config.toml
head_dim = 64
positions = "learned"
attn_scale = 0.125
optimizer = "soap_variant"
schedule = "cos"
batch_tokens = 65536
Each number is 50 + 12 x the weight over the matrix's rms, rounded and kept within 0 to 99. Layers, rows and columns count from 0.

# k: layer 2 attention key, 256x256, rms 0.0807, rows 81-107, columns 0-127
# q: layer 2 attention query, 256x256, rms 0.0855, rows 82-108, columns 0-127
k81:56 47 52 32 50 61 42 35 57 30 59 70 64 53 47 50 47 43 55 28 49 39 43 25 77 53 48 56 62 48 51 58 42 53 33 46 49 44 80 46 60 42 53 58 36 39 48 49 57 54 45 37 45 46 39 53 48 56 40 47 55 43 47 44 35 47 48 48 59 54 53 27 36 53 58 49 49 53 47 49 44 53 43 75 42 48 45 39 41 50 43 44 51 59 48 34 87 16 38 45 49 53 61 59 60 37 50 27 39 37 59 51 47 47 52 51 60 47 37 33 42 46 37 68 43 32 63 37
q82:46 37 35 58 44 44 60 54 37 50 52 46 44 75 56 56 24 45 45 57 69 64 30 34 63 57 60 52 63 56 56 50 49 60 48 39 46 70 38 51 31 59 57 42 56 47 64 42 65 53 52 38 21 69 73 47 86 28 52 37 71 57 50 49 58 54 34 62 44 78 38 59 46 44 60 61 64 52 38 58 56 48 56 64 18 35 48 57 37 59 55 63 62 54 50 48 56 50 69 50 64 66 35 36 47 49 59 50 65 43 37 64 60 66 57 44 44 51 59 43 41 63 43 38 40 34 46 44
k82:56 37 46 61 43 41 66 62 66 38 51 73 59 46 61 59 60 42 44 46 40 51 26 51 42 56 39 54 47 55 54 30 76 52 48 55 55 36 43 56 56 44 29 40 26 68 60 62 74 55 57 57 69 59 55 47 66 33 47 49 50 62 76 53 30 63 38 43 52 52 55 56 45 45 22 56 28 47 63 54 44 51 69 61 66 77 56 47 43 57 66 60 52 47 50 65 64 41 49 34 47 33 43 59 65 60 37 61 48 90 73 62 41 56 55 38 78 62 33 58 38 44 54 39 62 42 45 46
q83:53 36 34 43 54 59 25 48 59 47 52 52 55 71 47 63 35 58 68 65 36 53 78 39 58 48 51 44 51 62 69 49 30 38 32 37 41 45 54 39 52 62 46 52 42 64 71 59 54 65 40 60 34 52 51 62 43 42 49 58 60 46 62 55 71 48 50 53 37 47 49 80 59 60 48 41 66 42 56 65 54 45 46 42 34 41 51 46 42 11 41 37 47 52 60 48 56 67 33 42 32 45 60 62 46 57 42 48 47 51 53 54 72 68 48 51 48 55 61 44 44 46 52 41 57 39 57 47
k83:53 49 36 73 52 55 64 49 58 37 56 69 42 41 36 41 67 51 37 45 60 43 44 61 40 61 44 48 56 23 41 41 56 38 77 42 57 62 43 40 59 52 60 69 41 40 46 30 59 56 64 54 62 42 38 42 65 50 47 36 50 46 53 59 37 64 39 36 65 55 43 49 41 30 63 49 62 57 50 40 76 61 51 52 73 55 54 56 37 56 43 29 53 52 63 51 40 41 65 56 58 41 31 51 46 48 57 44 22 54 50 43 37 49 47 66 65 79 52 57 54 54 30 54 54 56 50 20
q84:37 72 56 50 56 38 73 61 52 62 51 47 54 37 57 51 43 51 47 42 49 49 63 56 43 45 36 57 61 41 70 48 37 56 50 48 54 63 62 55 65 43 32 34 50 56 39 55 58 53 48 42 48 38 53 56 30 44 70 59 44 58 66 47 50 43 62 54 62 35 54 50 35 57 67 50 35 37 43 69 56 42 68 55 58 35 45 63 43 62 52 42 45 50 50 59 61 58 60 61 40 28 57 49 45 47 38 42 52 52 38 48 58 35 55 43 40 47 62 27 54 64 40 54 56 46 51 70
k84:44 49 61 43 51 45 47 41 55 44 60 65 30 62 54 47 60 43 53 54 46 68 40 42 66 42 72 25 29 37 51 44 41 52 60 33 43 32 60 66 34 57 47 47 41 58 49 61 37 42 47 44 52 57 23 63 57 53 45 69 56 50 44 34 47 59 41 47 50 60 48 50 52 51 47 40 46 30 50 53 46 57 50 68 49 61 67 40 68 52 37 50 44 49 51 47 45 70 44 46 58 68 38 43 54 51 58 70 43 46 48 46 37 60 44 56 51 50 58 40 55 32 68 56 48 39 67 34
q85:37 63 31 45 37 45 58 83 38 49 52 49 52 65 37 59 57 52 53 35 49 51 33 59 59 77 63 57 41 76 72 51 65 63 81 51 60 61 53 38 57 47 59 63 70 35 64 45 58 72 59 54 21 75 65 73 58 40 44 23 51 54 56 48 47 69 47 61 52 82 44 65 51 58 31 43 61 53 53 58 49 42 59 72 43 58 31 76 68 47 37 69 51 48 39 44 44 31 73 58 52 65 44 66 61 45 43 41 65 75 30 53 63 38 32 47 67 48 45 65 30 47 51 42 54 36 34 60
k85:47 56 63 62 40 46 60 28 57 52 53 49 62 44 60 37 37 40 29 55 41 57 61 44 44 51 52 57 43 55 52 48 41 56 47 73 55 34 57 76 31 60 45 30 30 61 49 37 38 32 40 43 57 58 59 34 70 58 66 67 35 67 59 61 48 58 54 61 55 53 57 34 43 62 61 44 63 51 47 52 58 44 55 38 54 57 55 61 57 58 60 42 46 42 43 67 45 52 42 42 52 68 41 53 70 40 60 38 20 60 61 44 52 53 54 36 34 48 49 54 44 52 44 72 46 59 35 48
q86:49 56 55 52 55 55 50 63 60 65 58 59 41 44 53 57 49 56 59 65 44 49 72 57 36 52 61 30 48 36 38 62 54 46 51 66 45 64 42 52 43 57 57 48 50 69 41 44 46 60 46 63 82 47 53 48 43 45 69 39 49 68 53 39 57 31 56 54 53 55 74 46 64 56 46 57 49 34 37 40 39 60 64 42 62 48 52 26 60 52 75 40 34 48 51 63 50 55 23 42 23 50 28 33 40 62 50 59 44 47 37 53 71 63 48 54 52 78 60 30 48 61 64 26 40 67 64 56
k86:61 53 44 54 38 50 59 53 57 35 49 29 58 47 63 64 44 58 64 38 56 46 61 58 49 34 51 52 63 64 49 39 46 38 45 48 28 56 57 52 43 36 68 62 38 40 57 50 52 34 42 63 62 57 42 65 42 50 58 46 34 55 44 48 61 54 50 39 53 59 60 38 37 42 43 59 42 29 51 69 28 49 37 63 61 35 65 43 57 44 45 46 63 63 49 62 57 70 66 58 42 52 41 51 52 24 55 42 41 40 70 71 43 35 43 54 60 37 48 53 32 46 54 49 53 53 47 55
q87:49 17 63 60 37 48 48 33 49 49 57 60 55 61 52 60 51 39 42 50 53 45 62 55 42 51 48 37 46 51 35 40 59 48 66 53 67 47 42 45 53 37 63 58 68 70 51 44 56 67 38 63 57 56 42 55 50 44 49 71 45 58 53 49 52 51 57 50 44 60 39 56 60 50 39 32 55 53 66 35 31 39 42 57 66 48 44 39 43 39 49 48 52 50 48 49 37 50 39 24 29 37 44 32 23 49 58 46 50 48 58 55 51 62 43 53 34 52 48 34 47 49 40 53 30 44 53 51
k87:68 60 61 47 50 44 59 50 50 52 62 56 50 50 62 50 71 55 63 39 49 75 41 53 53 53 56 62 58 31 29 47 50 66 60 33 53 67 57 54 64 44 56 58 46 54 54 50 45 40 67 52 68 43 57 45 54 43 46 27 50 48 54 76 43 40 61 72 72 33 61 57 50 54 67 52 34 59 64 47 55 59 63 65 39 45 48 59 48 54 56 47 62 57 62 44 60 40 56 55 60 71 36 61 50 56 56 69 66 57 49 63 46 66 67 53 66 60 65 61 37 72 46 46 61 52 70 42
q88:50 54 44 60 44 35 63 42 62 53 66 50 56 40 67 42 60 47 63 65 44 52 44 34 34 35 48 46 43 16 30 52 47 40 51 45 49 40 59 58 56 41 41 71 45 68 36 59 43 47 45 47 83 34 28 59 54 72 53 78 69 45 61 25 61 52 60 42 37 38 43 30 29 56 40 39 47 57 59 34 43 49 62 46 57 46 62 44 63 52 55 43 52 27 50 60 43 85 35 76 27 39 55 56 66 36 63 59 47 36 68 55 65 42 54 64 50 61 54 36 69 62 63 71 41 53 63 52
k88:54 61 55 50 76 52 52 55 42 52 58 62 50 68 59 36 49 52 59 56 55 42 33 65 66 24 56 52 59 49 34 45 49 49 36 36 40 52 55 53 50 53 40 50 65 46 50 33 42 56 33 46 56 40 61 50 53 58 58 31 68 53 43 51 49 50 64 37 54 50 54 46 65 52 84 36 45 29 68 53 44 35 13 54 46 51 63 52 47 75 48 59 51 56 60 47 41 62 57 39 55 78 41 29 60 43 64 46 25 53 57 44 56 65 35 58 41 52 54 54 57 56 59 60 40 59 29 42
q89:56 52 61 52 53 36 33 43 46 53 49 42 51 49 52 32 40 57 53 48 55 65 31 40 60 67 41 34 57 62 38 43 36 71 62 46 64 61 27 50 72 36 41 50 45 37 63 46 45 46 58 62 57 38 34 40 51 43 55 55 58 51 70 56 48 70 44 45 51 54 57 58 42 41 69 63 29 67 75 53 45 29 71 35 30 47 55 47 31 61 41 53 50 31 45 55 53 63 47 47 39 56 50 44 64 54 30 45 60 33 39 51 36 50 68 44 38 48 58 51 41 47 42 30 56 26 71 48
k89:25 46 60 46 49 78 53 52 64 52 46 42 43 54 40 78 44 50 39 61 53 33 47 52 50 53 62 57 51 38 41 46 55 38 48 41 43 61 51 52 42 33 45 35 38 67 39 19 53 54 56 67 47 50 43 36 73 51 60 62 71 76 52 67 49 52 39 32 46 59 37 66 33 57 46 61 65 55 47 53 44 70 36 29 45 57 40 48 48 48 52 58 51 42 56 56 49 43 52 37 64 26 65 54 20 44 68 37 53 51 50 59 47 43 63 46 37 58 48 53 37 54 45 60 41 73 55 59
q90:68 56 45 36 40 65 50 56 58 60 57 56 41 48 41 64 44 52 61 46 55 42 31 56 51 50 56 44 32 47 57 44 57 64 61 74 53 53 57 45 54 52 58 60 42 49 38 40 46 45 67 26 44 59 52 50 64 46 43 31 39 43 37 53 44 55 77 55 53 56 56 47 39 40 51 53 41 52 40 49 46 39 58 59 31 67 31 49 54 70 56 65 44 45 38 60 35 40 27 46 52 55 59 40 62 61 39 43 44 53 60 48 39 61 57 59 50 51 39 49 44 52 45 56 53 55 40 59
k90:47 61 52 55 55 44 41 46 33 50 49 57 68 48 63 35 62 53 50 75 43 60 54 51 53 27 55 48 54 59 64 44 31 44 49 65 42 59 49 58 24 34 49 48 44 40 52 37 37 64 47 63 68 34 50 50 43 47 51 65 41 66 40 59 67 43 39 50 40 45 62 61 73 69 29 64 41 75 54 50 47 43 52 52 56 64 52 59 43 44 52 47 45 52 34 44 29 80 56 48 49 58 36 67 42 50 34 51 49 61 49 64 61 32 65 59 33 53 30 60 46 65 44 54 47 62 67 56
q91:61 39 34 59 51 61 41 61 61 46 59 61 26 50 41 38 61 44 64 54 55 62 65 69 63 56 53 42 40 36 45 53 64 22 57 52 54 62 52 40 50 44 52 62 49 68 41 53 48 52 44 52 33 36 43 38 55 55 45 40 54 58 57 46 45 48 63 38 46 44 50 49 48 65 59 52 55 46 53 35 38 51 50 51 56 34 40 45 46 43 42 42 40 55 59 55 38 45 57 26 34 59 37 38 41 59 36 53 38 43 61 55 57 61 50 61 65 55 56 55 32 56 31 43 47 45 41 34
k91:76 47 48 47 32 35 64 47 69 56 26 53 63 42 56 53 50 58 57 64 35 69 51 37 52 61 55 46 43 40 57 55 51 35 64 34 30 53 57 27 37 67 50 60 55 48 45 23 57 44 65 51 79 60 69 40 60 64 47 57 37 66 47 52 67 62 56 65 62 67 48 60 54 56 61 49 71 66 61 45 46 67 54 58 66 60 76 54 49 47 40 56 50 43 46 35 30 64 53 48 56 41 46 68 52 53 51 58 60 49 32 64 43 41 46 47 68 50 54 67 65 54 40 45 43 55 42 44
q92:44 69 48 52 38 28 49 35 48 78 42 44 41 66 42 50 53 63 34 44 45 39 49 51 63 64 47 60 45 78 56 79 56 68 73 77 65 44 36 81 51 71 60 53 71 26 63 54 56 53 54 28 41 53 48 55 56 49 44 23 50 59 55 61 42 57 56 71 55 48 46 52 71 50 38 51 49 36 30 53 41 50 33 50 34 45 56 81 37 62 51 70 58 55 41 30 59 37 81 44 83 66 23 43 52 53 38 56 57 43 55 46 59 34 42 36 61 53 46 52 50 57 49 46 64 56 49 38
k92:42 44 49 44 60 30 53 55 53 49 38 59 42 31 63 42 65 61 74 24 43 31 62 45 29 33 74 53 49 59 48 39 58 55 44 49 39 44 48 66 38 42 53 55 58 50 42 56 49 64 48 61 47 46 46 58 46 52 52 51 46 51 51 37 42 36 33 59 64 66 63 43 46 49 51 52 65 61 44 48 43 49 43 55 36 50 48 50 52 42 61 52 62 60 38 57 53 43 45 49 45 69 66 55 46 56 51 41 61 51 33 62 41 65 71 52 38 32 65 30 68 46 66 40 37 64 62 66
q93:45 38 62 55 56 65 32 64 60 44 47 57 56 47 50 47 37 56 49 30 56 38 41 44 48 62 51 49 56 51 50 55 44 36 53 52 65 47 46 62 52 63 55 60 47 43 74 60 59 48 58 46 59 47 43 52 53 23 36 49 42 34 43 39 50 63 37 58 49 48 42 67 54 43 61 75 66 64 50 50 58 52 44 48 36 48 48 67 42 54 54 25 42 56 38 64 49 51 50 43 56 49 73 54 53 37 51 47 70 54 47 37 47 63 52 55 39 61 52 66 61 33 58 44 41 56 41 49
k93:61 50 46 57 57 68 50 39 48 62 40 63 46 42 28 54 60 59 58 55 63 49 51 53 51 57 52 47 63 67 43 59 70 47 61 61 52 56 54 50 43 39 29 56 30 59 44 48 45 56 56 45 52 33 47 47 58 59 58 32 42 66 46 70 51 56 69 48 39 43 37 43 48 43 54 51 41 59 33 41 26 54 68 49 58 33 37 65 29 48 61 51 62 59 66 46 59 58 52 46 45 33 44 58 62 52 55 49 45 51 44 41 52 44 54 55 62 56 39 36 49 37 58 33 55 55 64 60
q94:43 47 31 53 43 37 61 41 48 54 70 47 49 62 57 31 53 53 40 40 41 59 43 54 37 36 43 64 51 56 48 50 53 52 42 43 50 35 63 66 56 44 42 52 54 43 50 44 30 55 41 59 50 51 45 58 52 62 51 61 41 48 36 57 54 35 63 44 35 52 51 59 34 67 48 49 49 57 46 52 54 42 33 45 53 45 56 47 52 41 47 39 64 58 43 61 50 71 45 51 38 61 55 59 43 49 51 55 45 41 63 45 53 51 52 40 48 48 75 51 60 57 66 50 40 48 55 53
k94:53 43 64 44 50 58 42 42 43 60 56 36 53 57 37 49 57 61 41 57 38 53 26 33 55 56 59 34 54 57 43 45 60 49 42 29 41 64 51 44 56 58 63 40 53 70 34 45 55 42 66 59 60 49 45 52 47 45 47 53 58 35 44 47 44 53 50 49 44 26 38 15 43 30 53 46 52 46 38 39 48 53 48 53 54 53 27 37 23 58 55 47 32 48 53 55 45 38 44 50 45 67 45 42 58 51 52 40 33 30 38 51 38 42 43 58 68 55 54 42 57 46 44 62 35 36 48 55
q95:55 46 62 47 51 45 66 47 44 62 61 63 58 41 63 48 45 31 49 50 46 53 44 54 44 48 61 33 47 32 53 46 65 38 41 48 64 64 47 29 49 44 40 41 46 73 38 52 50 51 56 55 61 48 60 63 50 34 54 68 33 50 57 41 47 57 43 50 21 55 38 41 43 55 51 51 44 51 49 58 46 41 63 46 44 59 45 47 64 64 54 50 47 63 68 62 40 57 26 34 32 40 54 43 48 44 59 36 42 51 50 36 40 44 72 58 50 63 48 36 56 63 45 65 47 58 53 42
k95:51 50 52 60 38 61 59 54 55 55 59 55 52 61 50 52 41 72 47 62 49 49 58 55 34 43 57 46 47 53 43 44 51 63 45 61 58 42 64 41 55 53 40 28 33 54 45 69 40 76 53 31 55 55 53 40 38 52 33 59 52 62 66 55 53 60 51 55 48 56 54 57 58 63 51 58 42 45 53 59 36 32 59 45 48 50 50 54 39 52 60 58 53 44 50 48 45 59 65 33 56 55 53 54 59 54 64 66 41 59 48 61 41 51 42 42 46 24 60 73 41 40 43 54 44 23 46 48
q96:73 39 49 35 37 57 38 61 68 58 28 38 39 41 49 57 62 53 44 44 58 26 55 32 74 48 54 57 44 56 35 54 52 46 41 50 52 36 46 64 50 48 31 46 56 28 66 62 75 45 56 42 42 66 60 48 41 40 54 42 52 49 61 60 59 50 51 50 47 64 50 48 40 68 48 39 54 46 41 43 53 46 46 54 30 62 38 71 49 73 46 71 51 42 48 59 58 66 59 53 68 45 44 54 54 52 62 52 55 62 43 35 48 54 49 36 54 54 42 42 57 41 53 58 36 54 30 64
k96:45 39 50 53 53 28 51 48 46 51 59 50 48 78 52 57 63 48 44 50 34 68 62 52 45 47 42 69 43 54 32 35 42 36 33 38 56 62 57 54 46 45 58 47 24 69 42 53 58 48 35 47 44 46 57 43 52 72 47 57 52 67 37 49 39 60 43 32 46 31 53 37 28 39 46 46 42 55 56 49 45 66 67 45 46 55 52 51 57 42 58 34 44 72 42 32 48 49 38 58 41 63 53 45 55 48 34 39 46 38 49 37 62 31 46 62 30 42 59 53 67 39 66 63 41 58 41 48
q97:53 63 49 35 55 61 29 43 30 52 54 41 60 56 56 56 46 60 45 36 48 40 52 44 44 55 30 59 48 62 55 54 53 54 62 38 50 34 42 44 59 49 41 51 68 51 46 60 47 53 62 40 31 52 49 48 58 56 30 52 46 38 59 47 61 64 49 43 41 62 40 38 44 39 51 59 60 50 48 52 45 42 42 34 57 81 45 33 35 31 45 48 57 55 31 26 64 51 84 58 82 87 67 57 60 55 36 40 55 54 52 37 64 56 43 52 69 50 51 48 60 29 41 46 67 56 35 71
k97:38 63 38 39 56 45 52 38 63 57 69 38 36 48 52 31 68 57 52 66 53 32 75 61 53 33 37 40 33 53 55 54 55 46 56 52 41 53 44 54 57 54 73 48 57 43 53 66 43 55 41 40 24 49 63 58 56 58 22 53 50 43 50 33 85 38 37 63 55 50 57 38 45 50 52 58 64 41 23 37 61 66 32 37 34 37 28 54 46 47 53 30 47 62 54 63 55 36 53 58 51 48 41 61 30 48 44 45 28 27 41 51 49 26 67 45 46 55 59 46 58 71 68 63 36 61 41 66
q98:58 48 52 56 53 48 47 42 50 46 50 42 51 48 57 66 36 45 39 62 52 60 68 48 32 53 56 52 55 46 36 58 49 35 49 40 63 41 71 66 59 51 48 35 59 51 25 40 43 42 55 57 72 50 41 47 56 58 40 40 51 51 65 22 63 37 52 63 34 43 52 65 52 69 46 48 55 59 73 67 47 31 45 49 64 59 67 30 69 59 28 40 57 41 34 67 53 54 40 42 58 50 34 52 67 45 50 68 62 46 50 64 46 53 64 53 40 75 50 59 47 65 45 46 57 60 43 41
k98:56 60 39 64 54 64 50 36 69 69 46 59 49 45 60 29 59 61 80 48 42 44 62 66 59 68 41 44 53 47 38 48 43 67 77 47 56 39 30 33 48 26 41 52 68 52 47 33 54 51 56 37 50 54 52 35 51 63 52 52 59 58 29 57 47 39 53 35 58 78 40 35 54 57 32 46 53 47 53 45 24 43 57 47 55 42 37 61 64 64 67 56 56 32 43 52 45 63 56 48 35 32 38 54 71 38 45 52 55 54 42 62 31 43 34 53 53 45 47 60 58 53 45 59 45 40 62 41
q99:57 42 47 33 53 30 73 49 36 61 52 46 64 39 42 62 47 43 64 41 40 39 53 52 54 47 61 46 51 38 56 61 57 31 52 55 49 70 37 38 70 51 46 49 45 67 21 60 36 65 50 60 52 22 62 48 46 49 50 65 49 66 48 71 53 42 58 54 64 51 45 63 49 51 56 46 56 35 63 55 49 56 39 59 75 58 57 45 53 41 33 52 65 50 47 44 35 51 52 53 24 52 58 33 44 42 41 63 40 44 56 42 43 44 41 59 59 65 49 47 43 51 46 39 62 39 48 41
k99:52 51 57 60 48 47 47 38 50 41 31 24 51 57 56 39 65 37 61 46 45 45 55 36 68 57 46 43 64 52 35 61 48 63 73 59 37 26 72 49 40 48 72 58 64 48 54 29 48 44 36 37 61 57 46 67 51 52 31 49 41 51 77 42 51 63 66 33 51 57 75 33 40 51 52 33 41 42 40 39 52 46 14 50 35 44 53 51 65 60 42 63 36 56 38 48 60 28 54 77 71 53 53 69 45 35 66 63 34 61 31 71 66 48 50 53 53 38 54 44 44 34 50 64 46 64 64 55
q100:52 50 51 70 56 65 57 72 65 64 46 57 38 57 41 53 56 39 37 46 48 51 52 46 58 63 40 70 36 51 48 56 60 61 44 51 50 52 59 53 30 52 56 57 48 38 45 70 69 50 50 40 42 59 68 58 49 52 47 40 47 69 54 77 32 79 56 65 44 39 58 52 56 57 45 50 51 53 60 63 37 55 53 62 28 38 57 60 46 69 39 46 49 48 38 66 54 35 59 35 52 55 51 53 54 65 50 36 73 54 42 54 35 30 48 58 57 48 47 33 62 26 62 31 58 57 61 49
k100:42 51 31 34 49 64 38 53 38 63 49 63 42 63 42 60 59 55 51 32 49 57 60 47 48 50 54 41 67 32 28 53 46 39 44 52 70 37 51 36 50 50 41 56 63 68 47 39 49 32 40 56 53 45 52 49 50 48 44 84 42 50 54 52 50 48 55 55 44 74 62 32 45 52 39 52 40 56 46 57 50 69 38 37 55 59 41 60 56 49 62 54 60 42 45 33 51 51 40 36 64 56 53 54 53 48 76 43 46 67 53 46 37 35 47 51 53 50 40 59 38 56 53 60 51 42 47 56
q101:62 56 59 43 47 66 47 50 46 29 65 55 48 50 49 48 61 54 48 46 57 58 58 68 41 41 44 56 61 43 71 46 68 58 39 31 57 58 37 42 57 62 42 51 54 59 44 25 46 69 63 69 68 52 50 28 45 50 60 59 60 52 48 48 53 57 63 52 50 39 57 46 47 63 44 48 63 41 57 52 52 45 59 51 59 67 60 46 32 35 45 50 66 66 52 57 28 68 63 36 54 42 24 46 40 54 48 59 49 58 33 63 65 57 47 54 50 62 73 48 60 62 41 54 55 54 57 52
k101:43 59 53 64 26 51 58 51 36 43 47 50 45 54 60 52 34 40 50 52 58 51 53 76 51 57 45 49 38 44 42 51 30 41 54 42 46 59 50 39 47 58 29 44 31 36 33 51 60 49 47 37 47 43 55 40 62 40 39 46 43 45 63 42 57 49 35 59 50 44 42 50 73 48 24 34 52 51 60 43 60 62 73 70 53 47 50 41 36 45 53 65 40 46 42 61 38 31 59 46 42 44 55 49 44 51 39 62 53 59 58 45 58 48 61 39 59 37 36 55 61 43 44 57 54 60 53 49
q102:34 59 53 38 54 55 55 49 45 42 49 34 56 55 57 62 49 36 42 54 48 37 57 53 42 57 69 68 63 41 51 44 29 52 42 61 50 43 33 56 53 47 61 40 58 63 69 42 45 34 42 39 57 50 55 48 40 56 55 36 51 44 45 50 42 46 30 60 53 56 43 42 45 37 54 34 54 47 50 56 63 34 50 65 41 44 51 40 65 38 39 58 61 41 33 60 54 59 59 49 70 40 65 49 54 64 48 42 52 57 51 47 62 53 63 22 62 45 63 45 57 62 55 61 54 70 53 53
k102:56 47 61 57 51 56 59 52 49 50 69 41 72 53 44 36 63 71 53 30 66 69 38 62 37 42 47 44 59 75 56 33 47 46 41 29 59 39 69 63 61 41 64 51 52 47 38 67 59 42 42 46 40 56 56 49 52 53 41 53 62 39 48 60 64 52 34 33 57 69 53 44 68 44 56 56 57 37 54 39 55 36 40 38 45 64 47 49 56 63 56 76 62 32 51 44 40 30 60 71 64 59 52 31 40 54 47 42 52 53 51 32 36 56 52 56 37 39 39 49 49 55 54 42 58 47 56 54
q103:45 49 53 51 37 47 42 56 40 39 56 63 30 53 41 49 39 74 27 42 32 47 55 41 44 52 49 70 72 66 54 32 73 46 52 58 53 50 54 36 37 66 64 44 52 36 28 43 39 65 26 48 23 57 43 39 54 50 62 45 49 39 71 73 42 37 52 34 51 44 46 58 52 54 63 55 49 53 57 31 53 62 46 31 50 45 27 63 56 57 64 75 62 52 54 42 42 52 51 48 39 41 22 51 54 61 59 57 70 56 66 37 59 40 51 58 60 27 53 50 53 62 43 55 41 58 44 66
k103:56 59 71 53 60 69 44 49 47 50 47 50 61 52 41 29 36 40 59 43 44 57 32 33 35 60 56 58 38 30 45 54 29 56 35 38 47 43 63 53 43 31 35 48 61 48 56 50 53 48 30 33 58 41 49 44 54 62 32 66 54 50 40 59 31 39 41 45 51 51 64 66 60 63 55 50 46 60 51 56 61 52 68 49 60 87 62 57 50 55 50 32 66 39 49 60 45 45 34 48 51 47 53 62 45 50 53 55 68 53 57 56 38 55 55 39 61 64 77 56 69 39 38 38 50 46 66 45
q104:51 40 46 57 59 34 40 38 51 48 50 43 37 65 43 43 59 60 62 65 68 40 50 54 18 57 37 62 59 49 56 59 73 42 22 56 29 68 62 66 52 59 47 62 45 68 57 48 30 33 66 41 72 63 48 57 51 43 52 59 63 38 60 52 21 36 64 61 47 40 46 42 58 43 38 38 63 48 59 35 59 57 35 55 62 38 58 38 51 58 52 42 53 60 45 62 59 58 49 33 43 43 45 58 48 58 60 78 23 53 38 52 17 41 53 54 55 67 53 38 50 48 51 39 41 52 49 37
k104:37 76 47 48 52 63 50 53 55 38 53 32 41 43 54 67 57 45 46 28 48 65 51 77 73 34 47 53 46 51 57 69 48 64 52 50 41 54 44 48 40 52 79 68 49 57 49 38 58 63 48 48 14 67 55 26 57 58 54 40 36 44 69 45 55 52 48 28 38 63 42 32 54 54 19 67 43 62 47 45 38 51 66 59 63 50 56 61 60 53 43 66 52 47 41 64 42 50 52 81 54 62 62 55 53 72 57 44 35 47 48 60 41 29 68 43 49 47 53 51 38 35 48 50 51 53 42 38
q105:35 74 52 46 54 43 43 43 51 50 68 59 44 41 57 68 58 54 75 53 55 51 73 51 33 30 38 37 54 32 40 54 53 33 25 32 50 64 40 57 60 53 53 75 59 59 30 37 49 44 50 51 41 29 45 34 55 54 43 61 44 34 66 46 62 63 47 47 28 55 65 38 41 45 47 42 64 43 50 45 60 50 49 50 47 70 39 42 43 39 49 44 50 51 68 43 39 64 49 58 39 55 47 56 37 44 44 54 52 25 70 54 69 55 60 63 45 63 50 44 70 46 36 36 50 49 65 50
k105:55 48 51 54 45 50 70 60 46 26 51 59 50 60 56 47 45 50 55 46 63 54 45 33 73 61 61 63 62 70 61 45 39 49 54 50 58 45 45 65 68 29 58 30 49 55 41 57 60 47 42 58 39 82 44 58 43 64 48 59 53 67 67 46 57 41 54 47 55 48 41 68 56 53 55 68 33 53 44 62 47 32 43 33 43 42 57 47 46 46 47 60 55 40 51 59 73 47 58 61 60 36 45 43 35 66 52 65 42 47 30 39 33 51 40 57 63 36 63 26 42 57 57 62 51 56 56 45
q106:57 60 64 40 39 69 50 55 54 41 63 53 55 45 53 76 54 50 47 47 46 63 58 73 37 50 32 33 62 47 64 45 59 43 45 12 47 73 41 48 55 41 51 48 50 53 35 56 41 60 53 85 67 53 64 42 46 60 52 85 47 42 54 40 72 44 44 39 24 45 44 88 48 57 44 49 72 33 69 59 56 61 57 43 56 48 75 55 41 67 28 56 55 35 71 64 49 67 57 31 38 41 38 49 38 50 52 55 51 60 38 67 36 60 45 65 51 38 43 38 47 68 51 38 31 30 58 43
k106:60 46 26 67 46 45 72 73 62 40 43 31 60 50 48 45 36 38 34 69 44 72 41 57 60 68 70 75 27 29 48 48 59 69 71 62 52 43 54 26 26 53 48 34 56 69 62 32 40 58 58 63 64 45 79 35 55 40 44 55 50 51 49 70 35 60 54 42 66 47 46 60 62 45 48 36 45 46 76 54 73 49 73 48 79 61 53 47 55 55 41 47 65 40 68 64 41 40 06 44 46 44 49 54 49 58 35 60 54 62 51 57 52 50 42 37 47 59 51 72 30 26 58 37 51 47 60 25
q107:42 58 41 54 49 56 55 74 52 68 48 38 49 47 59 42 63 52 60 45 60 59 49 62 56 48 46 30 42 51 61 67 28 48 37 33 45 60 53 55 48 59 46 56 47 63 37 41 65 65 44 63 59 45 46 39 47 77 47 69 44 27 40 32 55 53 58 53 36 33 50 61 47 60 50 47 60 53 63 64 56 36 42 49 53 53 53 49 52 38 44 43 81 45 47 42 41 60 53 65 56 46 48 54 52 42 26 55 77 46 63 61 49 51 50 30 50 41 66 59 48 44 43 27 53 66 53 58
k107:51 47 44 42 50 61 47 47 64 21 60 29 40 42 47 41 46 43 62 53 55 43 53 45 56 64 45 49 56 56 42 47 36 33 66 43 57 44 55 55 50 51 37 34 37 49 66 43 54 59 42 45 48 38 47 55 54 50 33 42 39 47 43 85 55 62 58 24 30 42 41 56 39 57 56 48 45 66 27 66 56 66 64 37 50 38 59 47 28 44 42 49 60 28 58 59 58 65 45 57 41 62 53 49 60 45 36 39 53 70 49 49 51 22 41 36 34 56 33 66 52 57 42 54 58 52 42 35
q108:42 49 52 49 54 57 67 46 49 44 29 57 42 51 48 45 46 27 65 66 49 76 44 37 35 61 62 27 54 21 42 46 33 46 37 55 47 36 47 41 47 51 40 41 57 50 59 51 46 13 33 53 69 45 54 53 26 58 51 71 64 44 36 53 22 40 44 52 40 45 58 47 42 63 66 42 29 48 75 53 39 53 67 44 63 62 26 30 62 56 36 45 62 53 67 65 53 57 10 33 28 41 65 31 53 51 50 52 48 53 56 53 50 69 62 49 42 60 53 34 58 61 51 71 63 55 65 51